Weights of a small transformer language model: rotary positions, 413M tokens.
Each number is 128 + 32 x the weight over its row's rms, rounded and kept within 0 to 255. Layers, rows and columns count from 0. Numbers have three digits each. The size before them is the row's rms in percent of the matrix's.

# layer 15 MLP up, 448x224, rms 0.067, rows 199-240, columns 112-223
095:130120169097131117121099164134121186148095120122079086132168108095233164137076141141131084108174160140107183117103136140163113151144081108103114167121153140128089087112145134150137137147131120157076109149145128156102172147163129193182077157078113194100087136143055130077087153111085134119060133145139122128180119046185080114106098103186
098:092106161129138132115138086140130104132136191124147117157164146131170202179110106145169219108155220159161079120139072087127153123111081161190150071147068091146186147107120120142154161183139101079156140131209154116181104161152131109117126150159116133092173082114118100155140107127086090139140112131145114105082129152122095103192128115067
095:136101161134112096107190115179105107107133165087105143102101123101162102169197052044125171123119168187131089125085093169110177126121152100105113154129131176171133124177148151133114144106164165137146141136051158141053139145138120113164130153129126084136148093189136130123135175160140156193081141121106092163175152134128109088128178093125
109:139142147156095173141193113142122128124125101124085074101116100110069124096160186092147162135106108130129169155109125091105106142069058128081147104120171178103113144160084184132154128155088103107061102107127170136129108079169118142162088131133129139174178186088140154110121090134126113096192201144171111145195148072156168162093107133073
096:108132153133158136153105163121137176098139069060106086133132172113129116117136121124105122137179136092145068131127102212152072124142132177078114157111189101156155055125150150095137164119160115144151155098187139116131091215140116174170102107154133149165136144094158156117179136101079109139096123090129187158123165091144190191161149139129
095:153128139101077137195087200111134061148170149059145125137141112074128149118148109172150103108146090101115141129112171153071127146123108134116116166122129116098095137124088174171058114144048113115120138105044098120113113089157067121123143137188182105082136166104118094068103119154123133076148118136088121125123100162067111193113119107126
092:071133129134141155133113034165142104103094126160130119174143163133185190138110112103142091120074155099115062171169193161137157146132091183101125144144110109154161101128130127108182139130146173108139147124118115135184153115127153087109089128103160152177096077105084130174151131085156092077081130099124125152108121109131061087186121139155
102:152179054078130174122133098129170121158135158228130111130116097213094184124142156128129092124090110162153118098141172099145178111177171090146188159165119139118104145142121126129117141099083154191128121106079142167106157133107181118101144108113133129144087092136065156135082079167123153199178199094131085114077129201094150112159151154139
100:060060125147114136112128118152165174134144150146117115119157122098131173141184104152125105119152160133203105096090110129108087124094112143118172139092097158084116143093078148098140175102187174089152148136122176098166130126247119116154108099113118135194129094189138124142137154083167164113119132103142117086178158122119135175230109143128
099:161059096171159102088115155135127145130147121133098148101171111128137119184120122142053096073213130127145153120141123072112151133104090113151163058163075161143104115100150120131111090161076085096125153190170098134107131177161048176142181180127114166043122137077081132086090101122140088155182171136128105173117208154155159141126171144156
106:116090094171121112108144106130131072137065109116165142117122121120114140114115093111176145136087140159136147169060141093139122120085141082120146084135117195142144104103099104121188125150139213207097168136159143146102158149123185162123138154110093130101086117114122099113078076162134153160085160174182085138149103060120130073162133129193
107:153157146106159148129210107118084099134110184121133116180134117079072097067149059194122159152127043153101101130134127174147130054109133176104114139110126109094167118131116147126072113090110126196098165096099084129102160115114124135177047157142085134119119213135079157121100094120098139129149232084108137159149115123146130129095170158121
104:071173099068145114154118166119107078121070098110101130094105189147116122110118118092161135099052158141150173159075108116162097077113130127108173121201075101129137106135074136118109091147180095127101136079165111112119076127125070044096121131151117109101170168163205070185176110139109126141127153137138164070131097130117100133193118148163
100:088163091144159161160089135127167123120086139139091157168071127132140130072112107113092000136136073086073132148106152168136120096106145174125119062152108086170145151169141123155185152121099104122163059131123106138088142154135122185122122131131080097156084123089186139153137129143122141116140141110099106132051105114177102085078157122149
104:093149114112081095095112091078169159066108142106061063163095064085173087163147206135144104123123126184090171112167140195121117135121116097131120089069142113143114133081127154105182100074079146113112119136119131089027076135112136128075144153126115105090103180091144176134141073113123133144080130133122112165119121120165085094105119110159
105:162122119098116082130120178128112038128111112131072093110122140127097128171133102144094151148102180180094077136188125113139068086172151175113154104157116094116148109113146132138128099130026108163120189104154161078141149120145109072118103140083125154089100175178148123178108132141118068095124122128115157111143159135142184123150088070129
101:254134152127113180141136177098147122135146157132193154147133154089155121097128104150061128126110117067126116088136162193137092126173149103128084131168126124143145133111135134099120133108152098124184072117186105066106158128158105097132168128095107135077142121129109117103105090093165099118156144121165118149112093093120106069131141102180
106:104154149087093091179138088071149121137156151065175167071195144160162143101097100139112132124106122117071141151121158167109089112097127146138112098152160133078136158116101162116187082148097156128181187070147109118157129143055136159157128147165159097177118095141073143119121177142134161136124183100131154179075130165170147191114182178119
093:085141051142072108153146131124162109143131148124123165096108186111096210165059180181123178116093089146109199111114115127165168172132114195135104150155117144116207134117086072114124096162111208126099129138135176112125152160138163125120113130163106149209120144158186123125161204081102158085139160125191087137196148148112114137168130145083
100:168105160167128169180119135169118142118121116121118119138133135144161119198156101067147098140197136147085087101160122142154160130094108102119103136053101127146121134110135058113066202174088132094135156214148109151070121127153077154077144157094085107171120171144155125118135136136130065142103104124130095147121090155159107116131103091132
095:057131072126051131112093094134125107160135173125095103118143158093116173203144127217121155139180087114181167122122134089159043139112160157098137132162148103159139142150102154172093154124106132100137178104132084085100134104136113149137098113120145132070141118121144153076100129105162120145125121112075168148176154141168129142094212126084
092:116116144123113130125098126160173103119138132175054126129135080141069108177135141146203067111082137134121115131082060179162145142111149109135143090119168080120168082171144169079121086137079119122163127112169163156072149056039137112143113127104118143123138144137117135130151098116105141092079151153099097180135100179175140126157138160168
115:159140124082085112129126115145117166102161166136145127117148117163117108139120126159101107120091158172093147136133158086169098135201136175069155072070098126162171170138093134140148112156075150128128096164198135130165109155094128149084034170178142133173109129106105124099154154158147082123152158101144106038197140142196119086173118099102
097:180124165145122176086068107148138123087216149185168089086174185156118117137113161224163137140100127154162224111079098130137143109148203094130186175126135106096143147091104134108126139082120154125159166169127097115159126157154105123105149162103154149136131113144136091212071121121130130077139146157086138074106083175115151146146154102142
097:161065131159174101115082153178143122155180122170131148118154165166145133123109144125145171130136121152162161152143174129129160152062178081181135174107109159141071134088182131128146150155135145143125107102086078119185128154124190123172154163110167081075139083127118146122149127173141109132137147151190146127139080139148113137126089152135
105:126127098114121111108122114133136070115155143104134117185154125072190165141118096147132166108062108056098110156165097143131127182090147188097078165100123127171152132135102107113120202090175125167183188105136128124082126177124086135130136139166094149172077137123125182138139110122163084164149171107132051158118119088125166114070123141106
094:187117097173098142116150149122147106112073098130101170124099101154112193088062205119077116147153162136124123140170107117097154138137104103145175062083201120114102101106185169126098165184101115115112102088127079126103165081147161094100103089121111150103132144139126144108164148141101055108145127095114166103170109119098119098135145068139
107:158118118111129123122140106100142164026155132138138119165094095157070141082073107118151153145082097112108096108125107097103143174130161145102210142098126129122108102174118134138169095144109132111115143108123148039143109076119161120135150125157124135051133173096164092193095142126200094153126151140141089106115131109128126130131161138125
108:100191128118125110114096115156102211116124110066153117120164124174196161109104163096104129118110098151064137140120104139139138082173126147150118095077136092179172147159138123165167109146083076092133119118143153130109101123079140107072135146072144144153136155141145136079093091088153166128145141104187121143153092119119162167118194113133
100:113140149072123164128113130170145170139088122157190144165124126126159122120144114121123096154132129041141103133162171094135157135121105141161122104169132169110140171114165026142182106159138118076122159127152120095112161123106177128128175134100126157094114135122117131145120135094114130150157094062155166248149122144178162130073095141133
089:131116105172166090113126087097119094127111144090154124123164107096105128136117095108105162151137141189122134123024142089118102108111091131046133101148156124184170194125130170107065128166121103164154117126164178125115150120128164126068094102111103150089174133147150170081134094172073115147151116135118078155103110119166125171117131140166
100:140144109055145138096162154114143086113131136109124087144126176128130097119131113200172144143139206126193112146123157166125075128159124175083152135143185184129148131079110105151124117146185152138135131185160154111122111140107171164115138161120147168104101185110142116085141146186051126140123083131136158096160151097138147084093136171120
097:138084136089152123177109169108120141117152123169114158124117120140144104139161122106081132134054152103088069069132145134182165100085113125153092083120126100103098080141136112095151100133145225164118162133139043085128158162091132148099084203128129135049112106137094149136110075091126192078048122125118087138159165162165108122127079105138
101:134112104105137141102075105141124062101163102065158131137090101125145121053163137092129118153137120155175115156116151107145182149134096131103154073168161105138164142146105157158073156140075095115144108157125116140144126123166116151076035163067138160041142160108116110194083032084099129115168154149120155108125166123098119151082127124165
098:196136122139208127127156171139109135104140089166168160131138148106116164142129128103176126099122103118140083137105213145130095099141146179129117112177070081079125149111129144200115134133129105152145106109185123126143108111200111106175101114095193056155104103191159074088132105163097122051150111168114186129177171140098162173129131177107
104:201126145083167111131168134119141122156142129093136156163123129106194112129053168085115118124196092126107108163085130148123188148123154109051096099137073130090068143094196159197125118169114141146091078132167167129185122114111147126152111150152113086157121066110104093179134127130098097121151156148123142150126185138130096117112110110153
105:115063109160139070115152129085133128092174111153171163111113112123109157138106121165171145146070110157132125181130179146113150139187190164105137105078083177174130099084106045170130114103116188139154132132119097092149152090100126090195051164133116130120083103116152125089137093122174183142153179184123097166148116165129129102095156047139
090:074124132120076155178143086157084124083153139072076120088088077111121052120159147191114153177167121136127080208143135195161150182154183119129105120171153168120111106150116155105078080084138159068084124124102213152152136131097150175087095067091134153206118132114203140102206123162161172091115083152125165142132112183133143105152150145136
094:085182121184143128103115097058112171116168108161093110150138139142107113114109176112145143134118180151188155124134096171137124144081209157077122145120143111074151046139131133126128149090133123097124066104077090087093099089138171077131067137111087086154111091140169135146145121141138144168118111092105160133138124108089112160109108111120
095:118151160113104150071172123166139063170157114148048114172150071214076117124140095102083151111121121153100188116143150115097119160104076114111093118139116206103114081148162152176137101116103071141141099080178171150152085117174087115119142155104145143138160132104102191107107117137112140129160150180146085101140138133166126147159078127154
096:154112081122141138105073149133142118125152119174147137159133117120107161156148119102142102109128169174144136144120158131157139170205132099161116141126100135070175113159130126129101153116131104052175159206179168123120174122105082116184152142187156094207154151152129135166153131177122169118084098127141122230121147052133178130080021160131
108:120164171111060098113111137102154059143150132099128140123145164124136209137145145227062138093166166077139172124119167126123105116147118113140108106103106151113127171144101111113116080184130123196178062082193154130089155118118171199161132133051014118118158181130131119108125151139111080045098157075086120104114129158057110126143091130088
# layer 15 MLP down (transposed), 448x224, rms 0.0539, rows 199-240, columns 112-223
101:121146146100134168194111141145129204159077135047144148126111104146128104151144128138133103056121142131107153107122149098146081120198117120091132129124072149093135142095097018179109171150148139071148183067129165179090140109115101138092168161119123130137163129165122129163102100116162145139134201144148083122176165093133099124140157175147
101:142129175081135123089120150128045134169120150112145125203158192149131124151094120139157164190161110139136096192164167124142190187155113139119088084105096151111143112103132125088113152136100128134118115141113138121087125131158101099174149150137145203098102131173119138102132185105139075174079152150155186125159089123122155112114159151137
098:100096099154053111156103154129102138077176101132110177136161145143143130160101108146139113108170194142195118041139067113089125108179164176137158116118125147105103122119139145124129115125162106089163110159150123093099149144107168135139124099089124109117087130146111149158146138117080134130143191067158145134128133043161148147207199150131
110:179124132086181199168139093137119129157154153097104097191125169112176119130125120197172093113097158180129164158104145095207167114112088144108060150143124152151179115134120126136167152182158132061146112124125149065137150175114133102096121128190077217144143130142108118100146173109166127193124081105190115134127198133170130120096103142145
096:078149144161109107135081176079132049163138126155102139111106135158104117115108121127155120092124129132101127160182119184079114136157094113107141053093159136109107128147134145192101075128136099151164169116118100124112141137080114141092127123116143113109103154130116181132098077102170152110102133147159177137149156107111181100142175098174
100:160099171175112186118153147119069152085095200148116153082135170142172128089165166161113099112077141179131138124099196146152112166141138141151069130118118101183105113171116104095132127150095130136151114156122135132117098125145116088132126126056189163136150156161167170130129194188123114118112140138112081124131092116115096156072090171127
098:090173130077127152140103133123140104167072140107054107102076100110129132067122132125137147090154099102106190054161047100132184147140143112151096154069169182113119108097169099151123140101064184160150145146087087098111125124146152122090158167156087099129154112100123154165144136169131148075186142076105133115131118150119144093122158122113
101:126162156104174129126119058119109123147147160100079041124093076120099115126183125096134157105114104109126154154142166112165112085139091074062201160210107132149188098129160125202096144115153097114175155112130131173096123097056130135106149119137103123156145121118121078122100116133125106108100191107132066093151095127153101049094123104120
107:167114156161126119137142110092174096146149118136131131155084224174161169148153125104115130106237083125066156134155117134158125071162141095079135083049166141119115130194159064081093163182192107118185119103098151120094088166100053144135091076158094150153190112095096132125126161078146185137125125077151131185143097133075114149144188095145
102:174121119184098094040104118122115126106127097163093106115074099142038099112166111112168121063081158105122207174125148131166087070113132135169101158202146129140096135095078121074121106139131140144163092181170151142098104121129113155120150128052127106123110126144088146098170168133126151093170158112142143103077141098094139098179171148170
101:061112124115139154133137178161123123099073120118075093033133115128107124111143077132134148171128109127133107108157106120125196129101055126142164158114170208170145072114142160108147152140144143093120189134105115091168217122134148152031159178112117157139101111114128098088147145138105121079125182140198156126145157101128110132168152136136
105:133173183055162128105132133190172091130121124154085150130141118133125129152161141135109130122165160118114137150132130137094068108081154135145146188143123086121117157127087128114132082128137132154101000123173136102126106059169121114106212097156073161191144142086103154134123170126150095167105157143155148097135151088169137150136096095181
102:134108114129089153094110151098168104141151145149117168138191167126126161176122115164134109088067123145143078108129118155184133172096115129166170165096145128112132173122040093142106178098115100127080141069129094183180152139143116154118162105151113116143118128049132081152166162131106127122120146115080113147133113067171142099105155176134
099:122105163078114181170076095093167127099105134125119119120098135132140133157112166115139199159111084150133111159180152193151124157075128160139154134076152139115161059111077171147149179103103124105113105191142110110165186093084142172097164168159055117124117087174089172100158105128094134088117143122138131145087106102146067096124130153146
103:147107153161159151131133144128088111068110133104222165039206221143092108167171148067105123144168136119202102089108112193074174123091115130113128152119088115144095162157158171118133144173101117165161072175168102173129119177098105092121154057155153145143122104106137167118112149093133100149098139095111154108154146148189155087114107150102
105:142189158152155103141141190111174147150155116126137192138077111136114138128097122157125089115136111164103134115131091186124154159111085115148047170115112174146164156137110148160145104131121108137156126100075102148112107080160090090135145185083196081110105173132144180112110113119083084095137128122041180138141161143162096086143130117182
095:105119171129075142119109145102056155071127090131151090170160133114072115183173178178083131112089186080081063105159114113172117171096135111118133092127144109103157110112139135143112121105168123062141144092175115116077184141120167123130115115139120101095134121105110123148155119118153166134181139120061129137174069131120112164125120123113
105:116154121122133164144186122149147133124189178162138173156086162159088129156072102144155121158106105102138157152164130101144093138157134148081089126148083194146130133134106149129152174147136096092083154130087199110111099123151145178072175150086105124157122148135195117105162130150145138166166087141094169110152115147162134077154176075123
093:102163112093202115142152091176214136134165204135131146183135154183159100122076159183119150163127211187156163111161121104112114177120174129117048122078146152155150153154182164155107121105115121149117173038121154173098114095132108121183138181110122126115182086186088163124098136103107133122091152126119146139116095121095114176148075112122
101:122189169134139095116143148121203156162122155123138102134107099113139134141151145171138139131109075162176137120128159223160131158127119092098130088126156147079106116099090176167073127175172139193138116190145092140136163091076210114107170080071148126121144153135143163102144121129171106105171080139100191115116133095067114143110156051135
095:110118095151114128149098157059178132123142121097106021174118140113141127124119146075161107112130140133059125145120152125107155189141099159165143175175144141120142143092128130137121152100150192144078103112088032163185141200132164145059134148089160161164092143095080087133093130079112131129116068126125091118075051137138095151106209165102
093:108056107115131178101170137129197131095139154075107133121080120092105053158180156157110127125143061106175107104099144078151061173153115145131129125154171160137123063165098131116089102130114175107089163128132170137101176101168134133147145091123123119145081134114110106093071131176111153119103115123126123165156109176085100136113112152145
110:111151109133132149097114132103179130123102139126144136163132162117171124168153108095085127167181131135132159119135098119092186117159145100183172153089085127096151110118102215178114095076147141100130154097170165057139073121156074171108124117154096148165119145099135169138092177097131152108145150122080077117082099059101108124150146202119
098:128128095168155153160095094157143117134123176107142098130204080146120141112124126144167123105102091165078166160128152102109126098159135146152105106188129113069132090074113130154182146116149069165105133173118158101128168163155144155141157121153116141046162168121064151105140110139130115115109166162115120100118087128105106119122153132139
097:116120138165101106194126103162096132127179119116147119079147169140133123111084041091114154143129085197080070144124126179084122159106100143146126147104117141103137163097133040137132083151116118079097116140131148110140152118168085131230086161114088151083113129133131148135149090121138068115177121107127108125150131092154055180104199178147
104:170133075108082139092081114084046155111120068155099144088117100080223175098197139065147133118117152169164164165156105103126133151127097159116155114130120137137077121100208138181187154145077077145163129124106143130146218128200106075126142138132107122147101109177182132136161116137180093118185107157103119123100163160158163163153169076144
095:157126156171135140093140135139075126136211147132148097104196100134163164159134100107043137118086091133145146166157142061138103121159136174130114150140142176130073128193155122157164112137131146154132103123107143077081158121143122181106145151159100150127148144116113109142142160094155107127119166124119149131109212154124080127108127147149
106:156051154155114127234120122137152160172159146067215125117124152146097168084161152143055127126099114116101185135108116091158134137137155161149153124106083149098136161137071101110121083119013103128150171115104141166108114130092111169037122088130198173104141148135151122059165104136145080143081158156104070104102073135101144107074126151138
105:105157147141127168120146088112090137163143202138115145108187087191144096127136132107085112102075127197139124135164087085172147156151106177141134126117123100109093118144143124195143122116147097156075144197133146087127059151175149102162133138135157113082080083137150143074189176099124179078120079135136110080127120114134183158145157092114
099:059109097155226145061105128093113096050163153159105125114140130099138105092190089160076114086123106171106097092129111157053165162130128120121114089132122148105104168083094159125120118148123166137182128082131125080118088105138129144124128098156126141125134113105114123115168125116189119138122195123128200060157164127156097192110090203058
100:202102151147180118122143132077146136050196146121115106146121084123148143154098136136117120146050148139115161103096108141110090148093150123168188092138143145070125128221164132072125158139137130134158163139121087094055090120102151112126088082105120100091094152157162120097101097202144139095079163140121106124160148138151143123133152139193
105:131152098104111116141173157108131165078127126139171148101119125155051158099073137103085125059133131100154083157083080156171109159127071109100168118140110137117155104114112100123155119102116076143134202177186187125093167151081134145135100118136184113135064135140141102128120158100140150168156140088135141087148142098109150106090134128066
098:115122119140104111163137111142148119117130119105117125087098063151087102187137097096115147098122136139129161181158175135149116133110148167107103143089160137097157134129152082198149157145166111164163094158061153130124173112142102166160117120080180099175161181179127083116137084153087113114136066134105112092139120199104131084087180145139
099:150130116141129146119102095154141143172157144107144090130184103166172099136176160079143171143165104111161133095112140184018111152156111137116151128092099125121152161122124130126134123126089125129120102141122175179109132146142172105155111195109075150140131156103133117140093175073148109132122130144109110154125139143089148154160165087164
099:144137147102123151092151138091094117129138090130127122145154131175143147113126072091104111119182113047038137151091170099102173140138158115151127135120135190086094176180090167174126098105101118121140096144120157149141107141119194118121131128137108107156123107107120138127145165163072070104164076083093143165103121122102146104160147099102
104:124079130105104106182088147110095181200139142159132152129120135088189147129065130160160137127099144182112191136153128149104146161160172186154112116112107088182115103194154079120066120171153124098086083153107158138112091143135125122134119187085164164153064173126134142187123100047133128114065130127100147082101129158123187083152084123100
105:082135150117140093139143085185181097131150147091159123104118154098167087086065145137103150129133121094173139079130202101122127123131146145167137222145141131136140127144082118130076106184182119131101181137167150136133156125137100091149127137162139105139151162200159146071106162145124166157133072148079113167131130068082145087158120118122
094:132132225138151078182132136218059145100154143120115167134114066109156186134065107149093173104178141080134142165162120083126142090108159103112176163080110106135167100188107143145073108143084151100139177187147112098136133138144104142148100146147167161180129148122138132102078177121154154122166127118119150100159140172137119100148158132102
094:176157131114109154121109122089107158120116128120116177154145063183150128097101130130118165168084153059097075176154137128116172140120168082122123134165106135132139144161186118178121196100129186150089163156099046131112156172102123119114094140122100185162098132159148128061094159138155161192145112144117183152121123128135140069104123134173
094:144105185141093116131129164087084111108117104089143126129137128165100161135104046128112162143098089156172153149122160147055158110105103168177080149099079142098126182132175162140132138129115099138081120151129039137106161153135108073145117124156139151141085133143078147051107142132154108135154148163157109136088149121158141144127113146167
102:137137115158079149112046181114048034110110130095091117143132097127123123145127140116137181125154049092077138073127166133161069088177093147124052107132098167136137111164103137069181088149138173143171132135137135143133136090120119138076156119095102074141158118063134146149150096162120161094112131143082137107143123124121157162166106147120
100:109122195108089160150079050122156134095106113143105155170146125115162130108185167141086140133049126154135098174118117147118099130123121134128172148144089120092149153116104063095164107179085134116172121099134155143142115116141072111144084062161137160106133119150064126169170106168082101157172180110112094149076117114170103088128131123107
# layer 15 MLP gate, 448x224, rms 0.0659, rows 200-240, columns 112-223
100:080075165109124076106096101127135064101145171080125101166153110113149130196048183157161124153186180127133107102131054168131198101104127156158196076177119089142136129082105136140162123180158109134112127126146158104167080114135111118110139155118080106100135101154107131140131141097083142125087129123159079090142137072135108128150133116101
091:127120138095154124136111142147117153152113114137120080148070172136165113145122127174113157136121159083119167033145084180115119079108111112154084113113115184143157124162090154095128056108141088097184134097146134123106083105133084086082139114156168058164169156150158139142167167118166147159074159103099121097095169138188088154156161123142
111:199094118098156123104098114039141146133122082138131122150167114185132146137168102136081167091149148104122095160178177099116150080135171154136137125187080071148113087075152112109182145136133166081171139108151141098119156120131144116099138124095106093139101085192132086170150140120165180120128155104103121076146102073138113113159092104056
091:161121202108114149100174141052138138113099173172132130106132083116133111112166164109126110169098098198129142099152121131118086110127151141068109174142117147140082094152115205147158162118142073165059098133149158108176152101148127157070066143105110197141096114160136147117118134229173147210133160150164152152074118180094087142104110151167
100:124143144129082134133123150082142097170166129045097119123128039113186181130121125151171086114151115130107125098144123109097108105063143131093126107132128091118092129149132106168088106135047157111077113098076112159084130089145135112105149176118150125090106138082093116151142149156122127097134087143094149099166124148085144143096077103119
099:064149123138139166121128110118099116096156163151094110162106146124134196154121082130119103111124151096122115162131175131119163113138126177089100136157160086148181112127173151136114144103191112128191144069153094170208091121131166097117117121105154131139103157142062134215172099133153106135074182128131155104129060117130084114166135055152
102:121142126125176062097166157168135168139133131118138192096149160181136102067142154133204099071121104138126102137113181091122134096153178103167154149110131152112145141098157119126173060098119140112172131085118146140158146074218167144110104114176124081117172106107157096140110124131173164092175116076105146167124118150076126146112123087117
101:101101174161143074041140073138166136092186200114118110108141121085093113138128166176121135114153140219126126157064105123129120112123104174104154164114146165093107133097041138118167136099142189069123140065126179124181133146147097122139146137111091135137158119153137090165197121129177169046143165123122133128145116107065160163234068149094
102:106124149089097109174162121099147155101085129159136140172180149145107095092123122101200122158135090171116130098143128180123174133210127128134096157090139037087140134168133106112136126061129151147078127068100136107145102111131169116139104091142149091191172123182198150118150145151124117105094102104176144127133066137126120118105078130132
104:139163157129155197153098142067107085067106161158133069125113123129136166127125164075146107190099110081114199099169136149116069121218137089168118132166096066111101174131076163178137113118094145116133061114061138130129092101176135138092144122153110109106165136103099041144147106126137119080148138084100153114066146141124160132138101154084
103:129058096120130094112063148081129173085141100204104137099127141145174143179042178125143096107153181115134105109123177105083111175119176108100110101180122117153070149126177176140078098106134150063122086160145123147141123115160151140121176064092128100147155075120083071149127132156163146063133093143160096142143111087127120131107123066129
106:183153153144144080134103121171127060085106137104096124172183104115063092106112159128127146103148161124114090162105144142092071180148123099075104091210111123123062154113137121122124085080118112120169113154207191126122140129184127172120155124171139129130131134107093183187156128125162136140139149133180178155170146151118127139113160151127
097:146148122121105109146104154122094116079135131184086136121127181129120120075136084131159127114138154084179165108136159107129149159144189161147128154180140136147091133150158086131141116107176123140099173055140134146129136131159187109087150094111144137166118116125106118105191068139087146067093168139082079050121095127064187158156124129114
103:118160114132112115147164113083198155132069118138062118203145047111110103110102137114203171127099147157170108131066144133097130136104085122111140133120160137176070092123112146157135085072143103133127102114141097151157123146170164144109183099149105135156150112106124178133135174142123117162204158143192104064193180092101095117153111087152
107:212147108095159106182111118123136095139069105181067191152140130129103185165127097177163140098126189142107137149155151099127093074167162133109148136141110181107154125128164095157123090152067117166121116117170149115075140110083180125077118143087174159071134080148153153116132173113114152112156110155156117070132149147165171125135098101075
099:153105133117161095121165128090165090122159147077141063171088109166164089117139196122169085125085087151077181154105112111107151104172112094146113155119186170167135088084096154070158093137103161152130123103157121120197079160109149128151079160119180090119136114125142123135148071191104171126154098147137114170152179124071087133175088093136
105:145164096134179042055118149096161167161140091167111123172151093076113080093140136134173134082183130059107119125170124083138099137107143163175094161173161110131142138136110160094239086161084114124140072124132124076129114118164155146099115068119125152123138108122139085172160181122146169119122142112124132150105075143132085164114170124137
085:150087215109163172089101149056086098118115108218169069119109058107107032105153145146142124133097110111104102141139160153108094154145126116094132131133084106106133081174107135131173147119161135138172174127175109096122164112074086135135131096118133107099151100102147154077108093178160128140158106162124107105143091083204129144146147074087
101:131093170144143115140145083115131096160154102112148110102117119113044071091076141058136159109113107128120155105110027135100071092139148143187142122149148124127135146141078129092134177083090084100110115074152115123178115146118166154160118125161129169106113111131141137104087097159106197099133153150193164111137159197136146170177163177117
097:148174122105174170102105152106145129094111091115103169138127102171114102132108090097087108105075125152041111086102162137170144156210095140173069126157131158110105104050134153122153123111109112122151096152136109141124176137154144142103144130075196109120099146120135166175130151101139178105166138118169202123098102199117086154176091104144
095:088177149110096147086161116065103155131110174117154119044106170132126104121145131106116168127201107145208137074142129100099102083096091145149098122186114143154085165127098061117047156150106122089127070152126132140132085110096146168129170137089130083079167075149100146133119138125122110124179093125180129084165118116075140162117117096057
107:145139116096131136080099133130172152128087187159151079166119150104131087130155177200165129121093107132102190162137071125112071117127200166104114075138143147078143121076131136127187166105157210137172108108143134115163061060146129116139153162125102126157088174082151172134161118160159172169126168138123095081078088096087130129206153122145
097:120131169125133102115145076146120122153114134134132131140108177143117186115090130169073152175141145164118119113171101176115209138101134113142137122092164120094115162160145109167128133128144110162137100130091169137068104110070072040028085130081088130091157153179147144127239144059118178110135107119154140172126203140142103130110143092153
102:103102145126194131135084172148164111127112064171090119142155154084139127138100158158143243148105127135130132146088136140086155138082112109115102157145118137137070141138117126139153176145114093146144106070161081118118142108114129135135193101128122151147157103154150102145134148103116125099160175115175189096119095141083100178091053117160
107:136120060109129149154187144115127112103058135101099153095098107210086117121091140119144146159111131135149135117179108148150102125108118126090148137106117117164072121133110126207165121081134105163132133088142092184144140116115142106104167052083151064075215079154108162135094147148132105111140092143109184108135093164131128220154150128093
093:167131151148168081151139170072179040129065105145166147127095126123152154113073197075082116110115103134097179140131104192125121160095179113117127100138160147054150146100134224131086141121111093158132145111148138099122114150191150077143117032103100168130127093165109165116077097093097101104126116139074178159178116123082124102119112090165
112:117153150125177103097129129133129129078141152103076085128157084114125144047160148111199168123089120163137150112162128096113129169135141121148114127144160144128101138139106148120073115147072161093122113124085149101096096162110116137130172126117067118050178130148138106162091143090219112121188211104102149137109127091146169149117142164176
104:157123147142146095072179114149186150107109097098004140128119128199140100134088145117136122097134141132165120103050139169169184169122121184079120087141138096122059065116161133131122096090133159107155120138131151121177120124088164135110178078102182138116106132139146103134143094097205152100136124139166203129112094167166145132135106113111
106:123100113132202088089136111137122092107125038128120151122084139162112191092167098097141141134101163157111098167166099148157098112143104117090165128118175162172139098060109185120108156088129180124115100127177128095157164130180068102099114074166144118134131155181133118148132115154113155149143139162104149094105093122090148113151168124145
102:108214187095163156084129155147139108157128121161045120147125139168133106111163139169162081086130146097134121151170129174073121133158195093141111149139179119080133067115156112161130119085132158119119144077100105087158135079157116170148160137161124093158111114141122067143168147117204190146111140117143174094151123173090089107136065085064
103:087128086096155200152102124139162099101116186175163094113105122119112087173154115134129101142136148171190156085219152094139073105189136151125119119119135152124048123088105159154091130139144220077153134138172125074093130163121128193091157079102165152111172143146120116106085116120116195131116110144118160098116126094155112126129125139100
099:122140162117173121149115147124105107167152132206106084154105132102158097192083176104091096081076194113102088073081053076147155170088168173126133111127099110116074099163150142132182119095158127110146125137177167112119094168094119100133129078130087151090153093147134175128095088147137176155141124101114160101092094140149115168077106119115
098:133070153125124160081079108100133107111154140093121082092128156097132173090093134138107063136092133149145142083096081123075204120160101149080162106158153122097049147026133166114143132165156127162128111149130097101147135115079158142097080113102157130062169154160071095130139131106153144107103127111186119094125120138084114127179141105161
096:125178130091155143109147193128082098120118169143136079170142153144091121161209131086100178120160129109108170127141155154117127105069218149125165085175076105129176138096109143133082101126092165087149056051132142153108112087214155150158101129093152136160183090156174147125111107175145125074165080122100110141125156082097099157193102102136
104:119100166112211102143138182108205064148142142125128166194122111210077146133093128132114202119150101128088119145124093143141155157039121145122132121095162129114123109161166189194090057140119163071128097115083151114173154133169095107095101176144094064193135136112151118137159119114105122096167111133149126168121177123101146141101141162119
109:144180144020121187151090100134132156148096144086069088129119113190125093143139114073114160123166137088128114077163083137147125141063106129179147126196180103094144132152125173102163158123142095098155164086146124142144105178097162127077167145131126144121140142103087155146118129113119079113082134108148133158112146096133190132182118169116
088:084144196101110081147111123167108117117178140151087126167101021127110070110117138179206183166118144159111116146153057107138090147136130086132189121147132160094151092129099133118115068072075160090095123156124168067141105128079136132069113098103104155114164148120173159123179106187171146090146117182114161096132127108077149123196113114134
096:099161174137159127131123087051138075136181060130078120124089144167102112102041186163175183128087134154139091131142130123096084081108161193121086110072084120131147114161106089103093155101109120110171104102113181103139101095148161155141081136154109109178144111148118105127132116171175191110155131100118131151193119101102126165094108179134
096:114156098099108125092135153141129088106104144156124078139114122150071057059098099155114202158095136162067209103089076115146101118098100108177094139119155127176128122102134164144145110081104079121140057115171167133158148127195139153111177131117082101045101178139106151198092110142094147068133118150154097134136171162142132102150099125148
099:097154143093148128126169126133149157099115132093083139134144130134124112102107154173123124112132134120100100119153102085086132130049135152074147090114159132133123140113117122136168113145070113178142077088134146166135119130184171095144100104103143151066116130124135196108123119112120164148151094128162133033166095176133081167144208132124
107:132158176153094093120131149132128140130088127130177102171126146152154143118158227141132172069073203151144189130098142089139126129120155112152109122143186078095102091090087095130182179191094092116121074095125179147124105139075159087126123147112104143069162196170078175146188178123130113118108153136085156161111138106118107125123107099077